config.yaml
num_attention_heads: 2
num_key_value_heads: 2
head_dim: 64
norm: "rmsnorm"
norm_eps: 1e-05
parallel_block: false
init_std_o: 0.00903
optimizer: "soap_variant"
train_tokens: 173100000
max_steps: 2642
Each number is 128 + 24 x the weight over its row's rms, rounded and kept within 0 to 255. Layers, rows and columns count from 0. The size above them is the row's rms in percent of the matrix's.

# layer 2 MLP up, 640x160, rms 0.108, rows 381-395, columns 0-159
size [ 99 106 102  97 104 102  95 101  98 107 106 105 103  98  93]
[[122 111  90 150  93 164 153 135 121  81 128 139 127 117 112 139 113 152 146 134 125 159 165 139 121 168 120 134 115 153 138  96 131  91 122 148 104 147  94 113 146 134 133 123  99 133 135 137 137  78 128 161 123 137 150 139 137 151  76 127 148 126 151 133  98 140 143 132 139 112 151 147 127 164 122 153 117 144 100 134 113 113 139 127 111 157 126 124 146 122  73 131 109 139 159  33 165 166 122 118 124 191 141  92 141 112 136 121  97 183 116 126 111 129 163 135 155 136 159 169 112 107  89 122 115 168 117 138 143 110 170  96 113 133 141  87 135 143 121 104 131 125 131 117 165 101 152  87  96 153  98 112 178  84 143 115 133 145 133 136]
 [ 98 126 139 145  99 158 109 198 113 111 146 125 131 116  94 121 129 122  70 171 149 169 141 149 118 154 138 112 111 135 160 114 133 163 132 144  91 116 107 131 142 165 109 137 100 151 166 108 162 180 141  88 112 123 137 145 136 143 160 141 139 117 124 109 147 113 150 128 157 128 150 116 157 122  93  95 107 122 173 111 133 104 169 141 137 114 143 133 145 117 108  91 127 120  96 125 113 151 120 168 163 122 125 127 135 139 163 139 122 118 123 129 139 121  98 157 184 108 146 126 104 123 156 120 104 124 122  89 101  96 130 123 124 171 112 118 146 111 100 113 124 127 149 181 173 135 161 176 104  96 145 156 100 146  98 122 132 103 197 120]
 [138 139 111 116 121 112 157 105 128 109 135 125 148 107 134  76 134 121 105 118 102 110 102 121 166 148 149 124 103 188 141 147 148 137  69  88 116 166 118 159 130 127 180 181 103 129 137 142 150 149 142 155 132 146 118 139 133 122 129 140 106 103 115 126 141 107 176 163 129  85  74 154  78 146 115 153 127 124 105 103 140 181 116 106 128 140 121 126 117 110 119 128 142 129  96 185 125 137 126 143 101  98 139 132 130 128 100 120 111 134  80 140 127 119 128 115 180 155 156 128  96  83 109 147 145 148  79  98 119 145 125 166 117 138 119 125 129 164 136 115 136 125 115 112  90 134 114 114  91  97 176 109  96 128  99  95 105 170 130 144]
 [134 185 145 114 134 157 104 124 179 116 127 120 101 143 151 157 145 144 143 153 139 131 138 126 155 126 109 153 123  71 124 130 132 124 113 101 114 114  98 136 117 110 171  84 138 121 133 103 174 146  85 139 142 124 135  97 138 139 130 164 116 125 130 147 160 126 137 138 174 133 112  83 140 171 127 137 160 125 122 118 139 154 146 115 121 134  93 126 151 142 164 152 135 141 120 146 173 141 120 107  93 100 125 173 117 149 175 143 141 131 191 118  82 171  80 105  82 134  83 109 122 117 101  94 144 131  82 138 163 141 173 127 156 135 120 147  97 160 110 136  91 125 125 119 130 117 114 100 153 142 161 114 113 105 156 141 107  95 145 114]
 [126 151 134 118 162 138  98 134 128  62 161 169  85 156 136 107 143 119 134 147 132  89 144  85 141 142 127 145 109 136 118 149 149 122  97 153  50 120 137 154 129  92 131 146 132 119 129 127 129 137 116 117 104 135 142 108 114 158 125 125 120  77 165 175 160 119 172 141  89 148 130  92 123 104 149 144 134 116 147 159 151 108 137 105 143 111 127 106 112 148 125 137 135 131 127 138 137 129 111 131  91 105 146 124 123 133 103  71 142 122 137 111 111 133 135  67 133 143 168 143  89 129 119 147 177 162 104 196 129 139 114 146 104 150  89 123 141 133 129 103 115 115 120 132 176 148  90  98 100 175 140 129 139 135 121 141 129 180 144 104]
 [171 104 113 103  86  85 126 133 137 113  92 135  94 117 127 127 164 147 130 114 113 120  85 152 153 182 107 120 155 120 179 111 146 148 163 166 164 157 126 122 131 119 113 104 117 132 138 142 131 127 119 107 121 135 117 152  85  93 129 129 135 131 101 141 112 105 141 114 117 118 145 116 134  73 118 121 164 114 140 164 138 123 112 123 118 103 123 148 105 106 119 147 116 121 145  89 154 173 135 116 170 171 126  38 126 134 141 139 109 127 131 186 153 143 108 183  88 144 116 133 140 144  94 156 117 118 135 133 129 109 146 120 117 140 132 134 121 131 164 138 131 131  73 122 126 131 193 112 138 108  68 158  93 108 123 142 131 134 128 112]
 [109 118 118 152 124 174 113 138  96 114 149 108 123 116  94 116 136 116 135 147 170 147 128 138 129 142 162 112 159 116 118 123 158 135 146 134 138 137 144 122 141 129 135 115 106 113 142 123 136 202 133 152 102 154 126 110 148 118 133 177 116  93 146 154 145 140 157 104 137  94  93 161 128 110 142 115 100 164 143 171 133 151  95 178 125 149  98 155  95 141  96 113 112 133  99 105 149  77 123 112 166  88 146 139 138  90 116 189 147 104 127 115 147 134 166 144 140 171 106 111 149 155  82  83 141 165 122 117 103 123 146 156 128 163 122 157 135 111 112 150 101 103 163 108 166 106 130 146 167 124  99 105 144 126 108 100  93 126 104  98]
 [169 132 133 137 120 205 123 136 105 106 119 146 158 131 104 147 150 114 175  89 129 148 117 130 156  78 146 123 172 125 138 117 117 113  92  95 137 120 128  78  81 140 122 105  85 108 132 134 154 107  90 130  67 127 102 129  94 149 121 142 168 127 168 121 113 110 153 148 132 131 103 146 129  95 116 114 138 133 138 112 156 119 150 119 153 129 109 100 114 143 119 156 118  87 112 110 122 175 118 178 108 135 139 105 126 133 103 146 166 141 124 157 103 127 114 127 121 114 118 171 103 151 122 132 120 152 130 137 115 121 119 145 106  82 189 127 135 110 127 123 114 121 137  83 150  71 147  70 146 142 131 149 133 169 142 131  99 126 162 124]
 [143 126  85 141 150 158 149  99  96 156 124 119  97 142 133 142 137 118 127 131 161 143 141 130 114 119  49 127  66 145  89 144 112 131 120 159 131 131 175 130 114 131 142 164 169 101 102 167 139 139 108 157 100 102 125 132 135 144 119 111 119 115 126 144  87 167 103 129  99 136 122  39 130 166 124 130 121 114 141 140 133 156 127 144  98 112 159 126 129 159 102  99 143 112 115 117 134 102 124 125  97  94 116 120 184 123 140  82 143 134 169 144 117 110 113 142 137 125 106 106 126 100 124  89 163 149 118 178  93 140 131 145 101  99 120 151 144 150 101 116 119 102 179 148 110 111 109 129 164 102 131 119  98 141 132  96 121 137 137 157]
 [129 150 175 145 136 138 124 155 130  82 109 118 153 149 116 143 144 126 148 151 107 111 143 100 178  97 109 137 105 144 109 130 143 171 118 154 129 100 128  76 146 108  91 108 114 125 108 126 140 132 143  92 104 104  91 130 119 125 111 122 155 125 165 141 109 154 147 134 134 107 134 120 136 108 105 135  87 139 120 102 115 158 175  98 117  91 142 147 153 144  84 105 153 116  85 173 138 142 109 133 135 144 125 118 154 121 115 138  63  89 166 127  95 129 176 174 120 144 122 112 145  84  97 103 117 147  60 136 172 178 127 121 115 138 113 148 163 116 131 156 104 121 108 133 160  95 165 121 146 154 113 134 133 117 127 118  93 102 120 132]
 [111 111 104 115 158 185 111 153 136 132  41 111 130 146 109 105 160 116 121 136  80 120 101 147 157 129 145 135 107 114 167 120  78  98 140 141 157 123 111 105  77 106 142 127 122 122 111 106 143 187 138 114  56 116  91 107 149  93 114 153 118 150 113 156 107 126 100 114 142 148  98 135 165 142 124 116 161  99 123 120 145  91 124  93 118  85 122 125  96 101 157 127 110 131  93 165 124 100 161 156 147 166 135 105 128 133 129  93 100 128  96 145 136 149 148 150 139 139 149 116 137 102 124 118  97 147 136 139 160 134 117 123  91 134 162 155 149 143 129 113 123 170 126 104 155 130 120 119 128 122 140 134 134  90 144 135 131  73 132 138]
 [118 128 158 140 156 137 151 132 141 146 168 102  88 119 103 152 158 121 189  96 133 161 107 166 132 163 141 122 179 146 128 112  79 151 137 157 120 152 132 127  92 154 133 145 126 120 136 133 129 121 148 117 111 120 163 123 159 152 144 141 157 156 125 116 120 123 119 110 153  91 144 127 111 103 110  92 125 158 164 128 185 122 164 121 119 160 128 161 163 151 134 131  96  88 148 159 188 105 131 110  99  55 143 121 102 135 164 152 159 118 114  93 146 154 113 112 100 140 148 132 101 124 121 171 105 118  81 117 129  98 147 135 156 116 108 110 153 124 128 176 149 105 136  88 130 130 112 128 108 126 141  97 142 154 119 125 135 111 152 164]
 [123 117 144  96 115  82 182 140 123 140 102 125 124 162  96 128 145  94 187 129  96  94 153 114 124 151 149 124 122 125 122 169 137 169  97 145 132 115 108 110 126 121 129 143 146 156  61 121  93 117  78 113 115 122  92  83 103 147 107 133 119 128 120 133 146 127  87  91 141 149 157 157 141 150 111 107 116 131 165 174 162 125 111 116 124 128  71 126 135 150  97 119 120 188 148 113 133  97 173 110  75 149 120 165 123  90 130 124 133  96 167 100 121  90 119 126 151 110 129 121 135 131 142 111 141 144 130 148  95  84 139 155 149 121 105 147 112 136 114 157 124  88 168 134 124  92 127 128 137 139 138 127 103 105 111 115 109 137  98 129]
 [ 99 144 141 174 174 126 143 156 102 133 116 144  95 160 115 106 159 139 195 119 125  72 121 130 156 103 120 113  82 115 125  92 102 149  97 143 115 116 148 129 160 152 133 129 149 127 144 155 165 126 137 127 122 140 170 109  97 153 138 133 132 130 143 128 127 189 119 105 124 155 123  92 143 130 140 171 155  87 116 110 147  91 134  99 130  69 146 161 121 140 115  93 118 116 109 144 153 129 124 110  93 150 108 120 114 116 105 137 125 169 148 110 116 129  91 105  89 177 133 109  86 134 161  94 135 123 139 134 126  99 107 156 175  71 140 124 142 155 131 146 143 118 135  75 154 105 125 142  92 136 135 104 133 115 130 142 113 131  96 128]
 [130 113 103 148 124 147 106 134 122  98 160  60 129 113 140 144 107 139 143 157 129 139 101  90  92 128 133 148 108 136  92 166  93 125 132 139 105 156 122 134 162  94  99 138 113 113 121 119 165 159 109 128 163 123 129  86 119 189 138 112 128 123 148 157 133 147  65 140 156 131 107 146 155 126 131 161 101 138 138 125 144 103  91  66 135 109  80 164  65 128  97 118  70 172 126 145 156 180 122 101 125 125 104 125 105 150 104 150 133  93 135 127 111 105 140 140 131  90 132 117 125 107 111 114  91 145 118 150  99 108 137 148 138 134  97  99 113 147 113 107 126  94 120 123 128 155 174 130 158 163 148 140 131 130 114 128 119 103 139 125]]
# layer 2 MLP down (transposed), 640x160, rms 0.0979, rows 381-394, columns 0-159
size [105  93 105  96 101  96  95  98 107 104  98  96 102  97]
[[141 153 149 103 156 111 132 115 101 134 122 132 130 149 124 115 135 154  93 101 140 146 123 119 154 113  71 153 132 118 125 104 100 106 105  99 161 126 122 158 171 142 152 129 122 130  81 152  90 130 145 129 116 118  85 175 144 162 152 111 131 165 139  71 157  93 109 159 178 157 121 105 125 176 135 152 110 114 106 127 148 134 137 134 149 128  81 105 131 124 155 117  83 137 141 142 129  99 118 121  81 135  69 115 145 112 146 164 139 139 147 160  94 139 106 138 115 120 146 112 124 145 116 111 113 111 119 136 154 177 147 123 160 113 128  85 148 107 114 149 171 139 142 131 163 121 117 107 143 108 122 142 151 189  75 108 149 125 157 157]
 [ 87 173 135 115 120  90  86 104 117 129 104 113 127 128  81 125 127 129 132 140 127 136 135 140  83 173  87 119 132 102  66 124 142 145 112 125 138 110 119  97 145 116 130 122 141 130 184 147 111 181 151 173 124 141 148 113 117 206 145 175 161 162 155 145 142 117 121 122  98 130 122 131 110 148 118 125 130 161 107 146 122 124 124  94 140 140 141 148  86 116 115  88 145 113 153 150  69 134 113 151 148 113  84 150 143 140 175 131 140  87 145 131 173 148 128 118 144  99 133 166 130 124 103 140 119 154 114 133 110 148 129 152 119 111 155 163 104 145 115 139 103 151 154 101 104 138 162 133 159 117 128 142 171  91 101 108 132 136 127 106]
 [ 94 126 121 166 123 167 140 163 139 115 123 102 179 171 145 116  86  58 142 107 148 124 112 162 139 160 146 111 115 105 144  97 142 116 108 162  85 139 177 150 119 148 135 150 141 109  78 100 113 109  86 150 105 154 137 101 113 143 143 116 127 142 115 112  82 111 128 134 122 116 105 108 143 105  94 105 119 107 128 185  86 132 121 116 108 110 149 126 100  89 165 127 144 116 146 124 122 116 104 132 143 130 127 129 128  91 162 125 141 142 145 128 132 114 121 126 120 112 135  99 116 153 120 117  80 130 163 147 108 139  88  94 174 146 127 149 148 202 108 109 139 157  99 140 107 149 139 110 180 112 109  99 145 115 155 126 134 114 142 136]
 [172  95 111 103 105 129 129 119 141 130 122 104 157 126 130  95 148 155 104  92 107 113 160 114 115 148 173 132 143 219 100 115 146 103 157 159 132 107 156 176 137 169 139 120 114 112 128 144 106 147 119 105 140 148 126 176 131 128 114 133 143 159  74 128 100 165 124 121 128 156 120 139 141 161 172 134 129 169 101 161 149 169 143 139 142 187 130 144 163 120 132 128 112 146 161 119 146 105 154 123 113  98 125  87 138 120 132 141 101 151  88 151  79 138 131 116 154 150 134 120 133 106 137 193 113 149 127 104 171 115 156 149  95 135 150 154 121 138 114 100 110 142 136 134 126 140 129 125 146 140 166 134  98 111 143 120  86 125 118 125]
 [113 146 102 117 123 118 125 126 116 148 153 143 117 128 118 110  98 121 155 151 140  82 122  87  97 122 170 106 157 110 162 105 118 112 110 121 134 156 121 111 144 118 163 118 137 166 129 146 146 122 149 119 135 176 158 130 132 164 121 137 117 103  99 148  65 143 123 119 122  86 134 109 124 131 104 111 135 107  76 128 108 104 154 161 142 114 122  96 137 157 131 123 149 117 144 163 141 139 159 136 102 127 115 163 102 137  97 125 156 102 138 141 165 136 152 106 101 121 114 130 127 117 112 173  91 110 115 138 141 176 133 105 158 159  84  92  75 110 144 111  90 135  79 163 134 173 125 140 140 108 109 164 142  67 155 137 163 170 172 138]
 [105 123 121 115 173 164 147 102 139 116 165 145  71 150 109 145 102 113 117 148 136 125 160  97 124 114 147 135 145  96 116 139 116 140 146  70 190 105 106 118 148  96 134 167 124 157 111 116 123 133 133 130 123  74 146 165 124 158 134 128 163 126 139 130 164 147 124 161 173 122 127 166 183 148 134 134 133 126 133 120  98 107 148  99 145 147 104 162 141 108 128 145 148 140 122 131 104 143 156 134 132 133 142 108 125 130 111 160 115 101  93 173 147 108  70  82 111 137 142 126 123 131 181 123 113 129 104 173  92 135 132 139 141 142 133 122 116 113 147 185 132 166 136 105 134 101 100 155 107 160 158 122 114 147 131 118 109 100 102 185]
 [139 158 134  93 150 106 153  73 132 131 127 115 135 156  99 155 114 144 161  82 127  82 167 129 155 137 101 157 118 149 106 105 130 117 158 115 150 123  89 103 106  96 162 129  91 145 143 126 118  91  98 140 120 119 140 111  93 166 158  57 116 134 105 142 148 128  93 111 108 123 131  74 137 123 141 104 183 100 101 136 121 110 127 119 129 142 149 150 157 117 137 144 116 131 126 151 127 142 156 189 111  99 128  90 101 153 116 119 125 107 136 134 158 126 106 109 118  90 122 124 152 104 159 167  91 127 167 120 124 122 136 122 150 149  74 107 165 107 145 138 148 136  87 164 113 145 154 124 118 161 135 119 118 116 115  95 141 174 117 118]
 [128 113 120 117 118  98 170 156 109 129 122 149 140 148 165 129  92 190 101 157 135 122  98 122 143 130 123 143 131 164 140 127 111 102 171 132 120 149 148 104 140 103 151 160 163 126 135 141 116 144 162 117 137 133  68 149 147 127 102 154 125 115  94 135 107 193 150 162 143 153 158 145 110 123 157 101 131 114 135 147 145  90 102 177 165 101 130 133  95 118 190 114 110 102 135 140 122 117 162 118  92  97 151 109 112 159 116 152 123 107 140 142  98  92 105 119 112  99 129  87 141 121  99 127 130 123 114 132 179 140 145 144 113 131  96 130 109 126 115 150 106 163 149  79 157 117 129 139 153 122  89 155 157  92  94 159 137 126 120 168]
 [132 151 160  94 127 121 113  95 154 109 124 142 139 113 141 121  99 125 146 120 128 102 138  95 101  71 148 151 115 167 119 102 127 154 133 170 123  90 161 107  92  68 133 105 112 143 136  78 164 122 138 154 133 152 125 120 139 102 105 110 162 118  87 112 126 148 132  69 138 173 128 146 119 157 147  96 127 107 126 126 128 122 121 146 144 143 178  91  64 113 102 126 164 120 124 148 171 105 111 159 139 158 143 174 124 143 140 162 144 109  87 136 148 147 140 106 134 136  72 167 141 125 135 125 158 116 131 137 102 115 130 118 117  68 120 111 116 154 161 136 134 101 113  99 134 127 151 131  92  98 144 113 141 132 116 154 110 149 141 165]
 [115 160 102 152 117 133 121 143 124 151  71 126 104  67 125 110 147 140 141 141 120  75 140 150 118 144 152  97 146 123  94 142 129 149 144  90 134 149  97 136 126 135 112 133  82 118 161 138  94 133 125 164  98 148 140 125 136 117 127 103 115 165  95 125 168 116 178 142 137 139 107 134 129 106 117 117 173 150 158 124 168 154 174 132 128 154 166 150 113 166 115 158 148 157 130 132 125 124 181  79  93 136 129 110  89 153 130 169 125 148 125 143 106 140 144 131 148 159 146 147  81 125 140 186 171 159 114 118 139 128 149 166 128 127 129 113  50 119 141 140 104 120 144 106 131 129 118 107 152 129 179 145 121 105 128 118 127 129 133 146]
 [121 126 172 141 137 187 125 131 115 124 131 142 138 116 133  95 115 117 106 105 131  90 109 116 140 131 162 149 148 142  95 142 151 158 107 128 102 127 132 125 137 159 102 136  97 116 105  70 117 129 135 166 158 123 126 119 101 135 128 115 159 211 119  96 124 135 130 163 103 118 157 131 165 121 133 126  84 165 118 115 120 177 146 113 143 143  93 159 137 140 131 130 156 167 135  89 112 130 147  91 109 135 203 187 134 150 169 145 129  95 101  99 119 149  95 153  96 148 108 100 117 135 112 152 181 115 122 140 129 125 118 132 113  86 115 102 138 115 126  98 143 133 165 124 162 123 133 102 137 134 113  87 169 129 132 113 108 117 131 103]
 [133 158 157 112 123 141 156 125 106 129 114 156 196 122 155 110 127 135 155 137 122  78 163 158 148 107 100 159 113 119 155  92 115  83 110 119 114 133 112 148  78 141 104 174 119 125 133 186 135 102 152 122 120 116  97 116 135 121 134 123 150 100 112 100 132 130 110 154 132 144 147 152 137 132 111 130 127 162 127 138 147 122 163 138 107 115 143 141 131 132 126 103 141 123 119  71 108 143 155 117 122  83 113 103 120 122 129 130 145 189 145 169 127  80 196 132 161 120  77 111 120 175 116 123 132 151 119 166 134 134 191 120  86 120 133 152 132 108 164 134 134 112 105 161 129 127 146 115 162 140 103 163 154 127 153  88 137 135 106 135]
 [129  94 142 138 148  98 168 132 143 122 130 145 150 128 148  73 187 137 122 116  66 115 135 113 130 131 107  93  95 115 117  92 103 136 131 102 105 147 113 151 135 137 151 134 118 113 105 140 125 102  75 101 183 156 114  91 101 148 131 143 108 132 157 144 102 132 136 135 129 146 130 148 146 132 133 152 125 101 129 136 173 113  77  88 151 128 144 108 141 148 130 136 105 112 155 112 100 119 149  91  96 129 101 106 155 118 101  96 124 146  93 122 120 141 117 165 116 182 165 126  72 127 128 155 131 150 150 152 140  88 148  89 142 154 188 154 167 113 115 176 115 141 127 136 142  94 143  98 108 168 137 131 123 128  96 152 139 122 122 130]
 [124 134 122 109 175 157 154 139 136 111 149 174 124 108 136 164 119 130 118 108 147 116 177 132 127 123 140 136  94 116 128 124 124 111 117  99 121 107 146 118 118  97  96  98 129 131 107 119 143 108 143 128 113 126  85 124 131 125 130 105 125 119 148 123 150 135 165 125 149  97 106 144 153 127  98  99  83 139  91 164 108 134  57 141 106 156  77 120 101 115 118 109  97 118 109  80 122 173 123 111 106 102 139 131 130 176  72 181 106 133  97 155 117 136 140 136 111 100 141 125 114 189 103 113 155 102 149 128 133 114 137 161  97  83 142 143 118  89 102 147 113  74 102 112  92  98 131 145 148 122 141 145 105 136 114 104 178 101 134 153]]
# layer 2 MLP gate, 640x160, rms 0.111, rows 382-395, columns 0-159
size [110  99 103  97 102 104 111 104 106 101 106  98  97  98]
[[ 97 138 117 131 141 142 177 125 129 138 127 116 121 131 120 163 141 131 154 146 163 136 172 164 144 151 178 123  89 110 141 155 109 111  93 143  98 130 145 106 117 170 179 147 116 115 139 137 104 125 138  74 178 130 148 166  96 153 118 112 141 100 102 104 134 134 161 124 189 156 139  75 134  89 133 108 147 126 131 116 119 104 128  99 131 101 129 126  85 131 125 131 100 129 104 147 116 153 133 112 160 135 177 157 130 133 147 130  89 156 119 118  91 103  98 124 143 101 180 118 122 128 130 109  74  84 140 127 126 103 139 105 154 163 145 126 131 113 125 152 139 106 139 142 162 161 103 162 107 110 140 186 115 115  97 123 148 145 111 151]
 [ 79 167 108 160 170 151 136 172 103 113 101 139 106 125 134  83 119  85 107 138 140 121 105 148 166 115 139 132 170 124 115 157 103  82 144 116  95 165  99 145 101 116 119 143  96 154 117 104 105  96 129 123  97 168 123 113 101 131 144 140 100 131  85 108 114 130 153 143 155 117 126 132 123  90 136 179 110 103 137 157 144 115 152 137 128 122 137 114 109 104 185 104 140  96 133 116  78 111 135  85 108 138 107 141 158 178 120 120 115 156 111 149  87 112  84 168 109 130 144 127 105 142 121  94 126 113 167 167 158 113 157 146 114 100 124 171 159 133 113 113 138 152 128  85 121 153 150 109 150 131 121 134 144 124 122 133 141 121  87 125]
 [138 146 126 156 171 102 153  94 121 139 141 101 153 188  79 132 145  92 108 118 123 104 104 148 124 124 125  86 135 150 106 134 113 109 117 133  88 127 149 111 105 155 135 127 138 173 133  98  76 106 119 138 110 131 121 112 149 107 154 166 127 110 120 121 120 116 156 146 156 119 157 105 121 134 138 126 169 172  87  70 136 132 194 131 124 119  95 182 131 169 125 133 160 156 130  92 156 115 145 122 110  96 125 125 137 149  91 124 126 156 151 130 134 137 123 112 119 116 116 118 157 146 136 113 177 137 129 110  62 157 109  91 143  94  86 119 164 146 132  83 132 166 134 126 141 139 109 102 104 113 130 156 138 143  90 123 122 114 116 139]
 [ 97 138 114 160 116 130  81 134 111  98 111 116 154 127 103 103 148 152  91 110 168  62 119 142 128 127 135 134 161 164 152 120 141 136 130 131 127 150 120 142 125 105 151 108 137  87 148 109 127 150 120  86 146 149 141 167 108 154 116 104 175 112 158 167 132 123 102 149 120 107 145 126  96 124 169 121 113 148 141 120 114 121 104 129 105 177 119 108 136 147 188 142 150  84  94 133 109 105 109 136 100  94 109 110 170 132 101 153 103 151  99 130  99 117  90 155 133 142 131 156 123 166 167 129 126 103 136 126 168 143 107 140  84 141 125 126 211 109 129 173 174  93 113 144 136 144 129 125 120 133 110 102 130 123 119 134 162 124 153 133]
 [174 133 179 107 143 137 133 138 104 129 129 131 147 111 113 139 137 137 136 144 132 127 115 133 106  75 103  86 114 164 133 146 125 110 108 121 109 164 146 123 120 148 139 102 128 133 102 170 100 121 174 125 159 145 115  78 128 150 132 114 119 141  79 126  97 112 111  79 137 110 149 189 103 122 127 132 117  99 151 129 130 123 144 122 124  82 180 135 126 143 122 120 138 134 134 144 118 165  98 109  74 164 125 104 159 113 138 113 121 114 153  91 126 146 188 139 160 115 119 147 148  87  91 173 166 135 150 100 106 127 126 133 137  90 143 137 189 112 125  88 152 148 118 120 146 134  91 107 154 128  81 112 107 108 116 100 159 156 125 125]
 [132 125 135  86 141 138 149 131 109 122 136 136 131 117 128 101 122 110 146 175 142 166 160  77 119 123  90 158 159 115 120 107 116  75 177 131 119 141 105 155 128 140 165 140 166 119 151 153 109 141 129 111 103 150 148 149 140 145 146 135 116 108 164 183 144 153 104 138 112 114 126 169 142 130 106 153 105 101 157 151 107 173 150 133  80  92 121 146 135 128 118  94 134 141 135 107 130 115 111 102 152 132 114 118 127 104 128 114 146 107 161 127 118 126 113 127 146 108  70 134 156 102 137 118 152 144 141 123 145  98 189 157 146 119 146 183 124 125 115 122 111 171 107 129 166 124  99 111 156 176  75 126 139  83 149  92  79 113 101 121]
 [179 108 169 108 130 128 153 144 101  99 127 162 146 135 122 130 132 127 164 115 119  99 113  90 173 132 145 142 143 138 198 145 113 144 152 125 145 183 120 157 167 131 112 133 133 134 126 131  93 136 145 105  83 109 135  93 142 173 108 148 130 143 123 143 110 127 119 103 145 134 109 124 131 122 163 142 113 145 136 134 125 133  73  57 133 122 109 173 156 137  97 149 145 138  98 141 116 144 130 130 168 145 133 115  82 153 109 102 157 162 131 129 138 115 120 119  68 149  79 121 128 119 111 133 114 130 102  99  96 134 110 148 135 126 114 121 148 144 109 151  76  96 162 132  85 116 145  90 150 161 114 101 118 157 146 159 118 173 122 133]
 [129 142 110 138 115 153 150  82 146 118 132 186 120 126 122 165 133 133 107  85 146 121  88  99 146 120 157 132  82 121 127 121 151 100 134 113  98 122 151 102 128 132 144 111 139 123 162 125 118 120 134 113 138 166 111 131 104 110 159  81 101 138  97 167 119 139 127 148 127 109 126 140 173 131 114 153 156 140 126 112 117 110 134 137 168 135 112 123 150  83 140 134 120 154 106 145 149 162 102 165 167 109 126 115  85 110 134 124  84 119 102 111 126 164 146 130 143 165 132 102 119 198 144 157 118 138  87 151  96 118 149 175 116  85 117 114 124 178 156 114 109 128 101 145 143 153 189 148 107 120 136 128  80 114 160 144 160 115 154  85]
 [128 130 119 111  89 111 100 126 131 148 157 107 135 115 132 147 139 167 154 119 153 162 119  85 119 117 129 158 149 151  91 151 135 128 133  79  95 190 138 112 131 137 161 120 141 134 106 117 134 147 124 156 156 120 146 149 108 165  70 110 166 108 105 105 141 101 145 129 147 142  93 132 109 124 136 146 157 158  93 118 153 134 165 126 177 100  93  91 136 148 128 121 109 137 109  87 133 164 153 140  96 150 104  88 127 124 129 109 143 117 120 159 123 127 124  82  84 162 108 177 127 108 148 102 102 144  99 131 150 123 102  98 130  98 115 103 116  85 168  88 110 144 134 140 118  99 150  75 135 117 158 137  67 124 125 107 136 117 125 132]
 [124 105 142 123  92 119  94 115 121 119 145 141  94 128 107 149 112 127 133 116 124 140 132 105 120 127  95 107  88 102 147 130 126 123 140 153 118 132 152 145 170 159 143 140 102 131  84 161 126 103 135 145 116  98 145 121 142 146 127 109  99  56 163 161 167 142 120  63 130  91 171 125  91 124 119 161 110 121 108 156 116 138 146  99 128 168 191 113 123 192 126  69 125 132 128  91 107 128 111 134 110 149 111 123  95 108  95 120 136 135 142 167 116 149 131 105 147 129 147 125 121 165 140 112 128 140 149 155 102  82 120  68 112 143  82 147 149 115 145 162 127 131 148 137 129 134 150 165 134 108 156 157  87 121 119 109 121 101 100 142]
 [137 212  94 122 143 132 133 145 146 140 135 143 156 145 146 117 112 115 130 140 148  91 102 135 120  83 111  99 130 132 131 118  89 112 136 167 122 144  87 121  86 173 142 123 149  92 138 149 129 154 122 166 140 135 162 132 139 118 116  85  92  92 128  84 120 135 101 127 101 140 127 135 137 148 146 165 148 116 120 149  68 146 158 110 119 117 109 156 117 133 130 136 132 154 112 139 127 152 151 150 148 155 126 150  98 146  75  81 137 171 102 146 145  96  99 110 136 101 128  83  82 166 110  91 163 158 109 145 128 146 144 137  90 157 152 142 110 118 145 119 136 142 145 153 123 146 168 146 160  99 123 153  87 152 124 133 119 150 128 157]
 [ 94 111 141  91 115 143 167 120 143 151 117 126 127 157  98 146 114 144 176 107 174  91 139 142 134 134 157  99 149 101 162 183 139 176  99 120 146 132 149 120 140 121 119 141 123 126 110 131 111 164  90 132 108 110 109 146 111 123 113 109 128 150 136 125 114 125 101  97 151 137 139 144 118 130 154  97 144 159 127 153 140 152 135 130 129  94  88 111 113 163 110 141 174 174 139 161  75  64 150 131 162 108 150 172 105 145 114 142 112 157 182 117 131  81 158 135 157 106  75 123 180 134 116 116 115 130  98 130  95 140 124 148 164 139  98 103 102 129 141  99 105 123 136 140 151 131 137 102 151 138 107 151 111 144 133 120 131 100  80 129]
 [ 82 132 129 114 115 108 143 104 120 173 109 105 122 125 203 118  64 124 138 110 107 175 149 116  88 150 156 132 170 126 123 128  86 115 136 123 141 143 104 123 133 126 119 139 148 124 141 179  85 137 150 135 112 129 130 150 105 117  83 119  92 129 148 145 108  95  98 111 162 131 103 114  83 126 140 156 162 175 161 150 130 131 128 153  91 161  82 120  82 121 117 129 176 121 130 116 116 152 161  95 134 108 128 111 121 160 134 125 107 136 138 138  95 164 174 152 115 123 110 134 161 104 134 170 132 136 131 161 146 167 165 153 131 120 124 125 139 125 118 136 134 163 131  99 111 131 154 147 150 120 158 111 121 171 126 114 119 140  94 169]
 [103 128  96  99 136 131 122  63  92 143 112 162 154 132 131 108  71 144 170 138 107 130 148 138 107 138 143 117  96 137 175 135 148 132 119  80 115 121 149 119 104 155 114 160  87 125 112 153  69 126 147  84  91 116 121  82 136 138 128 124 158 129 147  96 151 124 177 152 109 144 123 158  75 131 143 132 125 188  77 134  89 116 122 136 125 159 137 131 153 114 175  93 153 141 118 113 132 117 125 102 117 142 146 133 168 116 122 173 119 153 123 192 137 127 119 131 140 144 116 118  94 156 133 110 106 128  97 127 112 153 147 143 139 142 160 148  92 139 153 127 120 119 174 115 112 118 150 127  91 102 108 136 142 162 135 126 108 114 130 126]]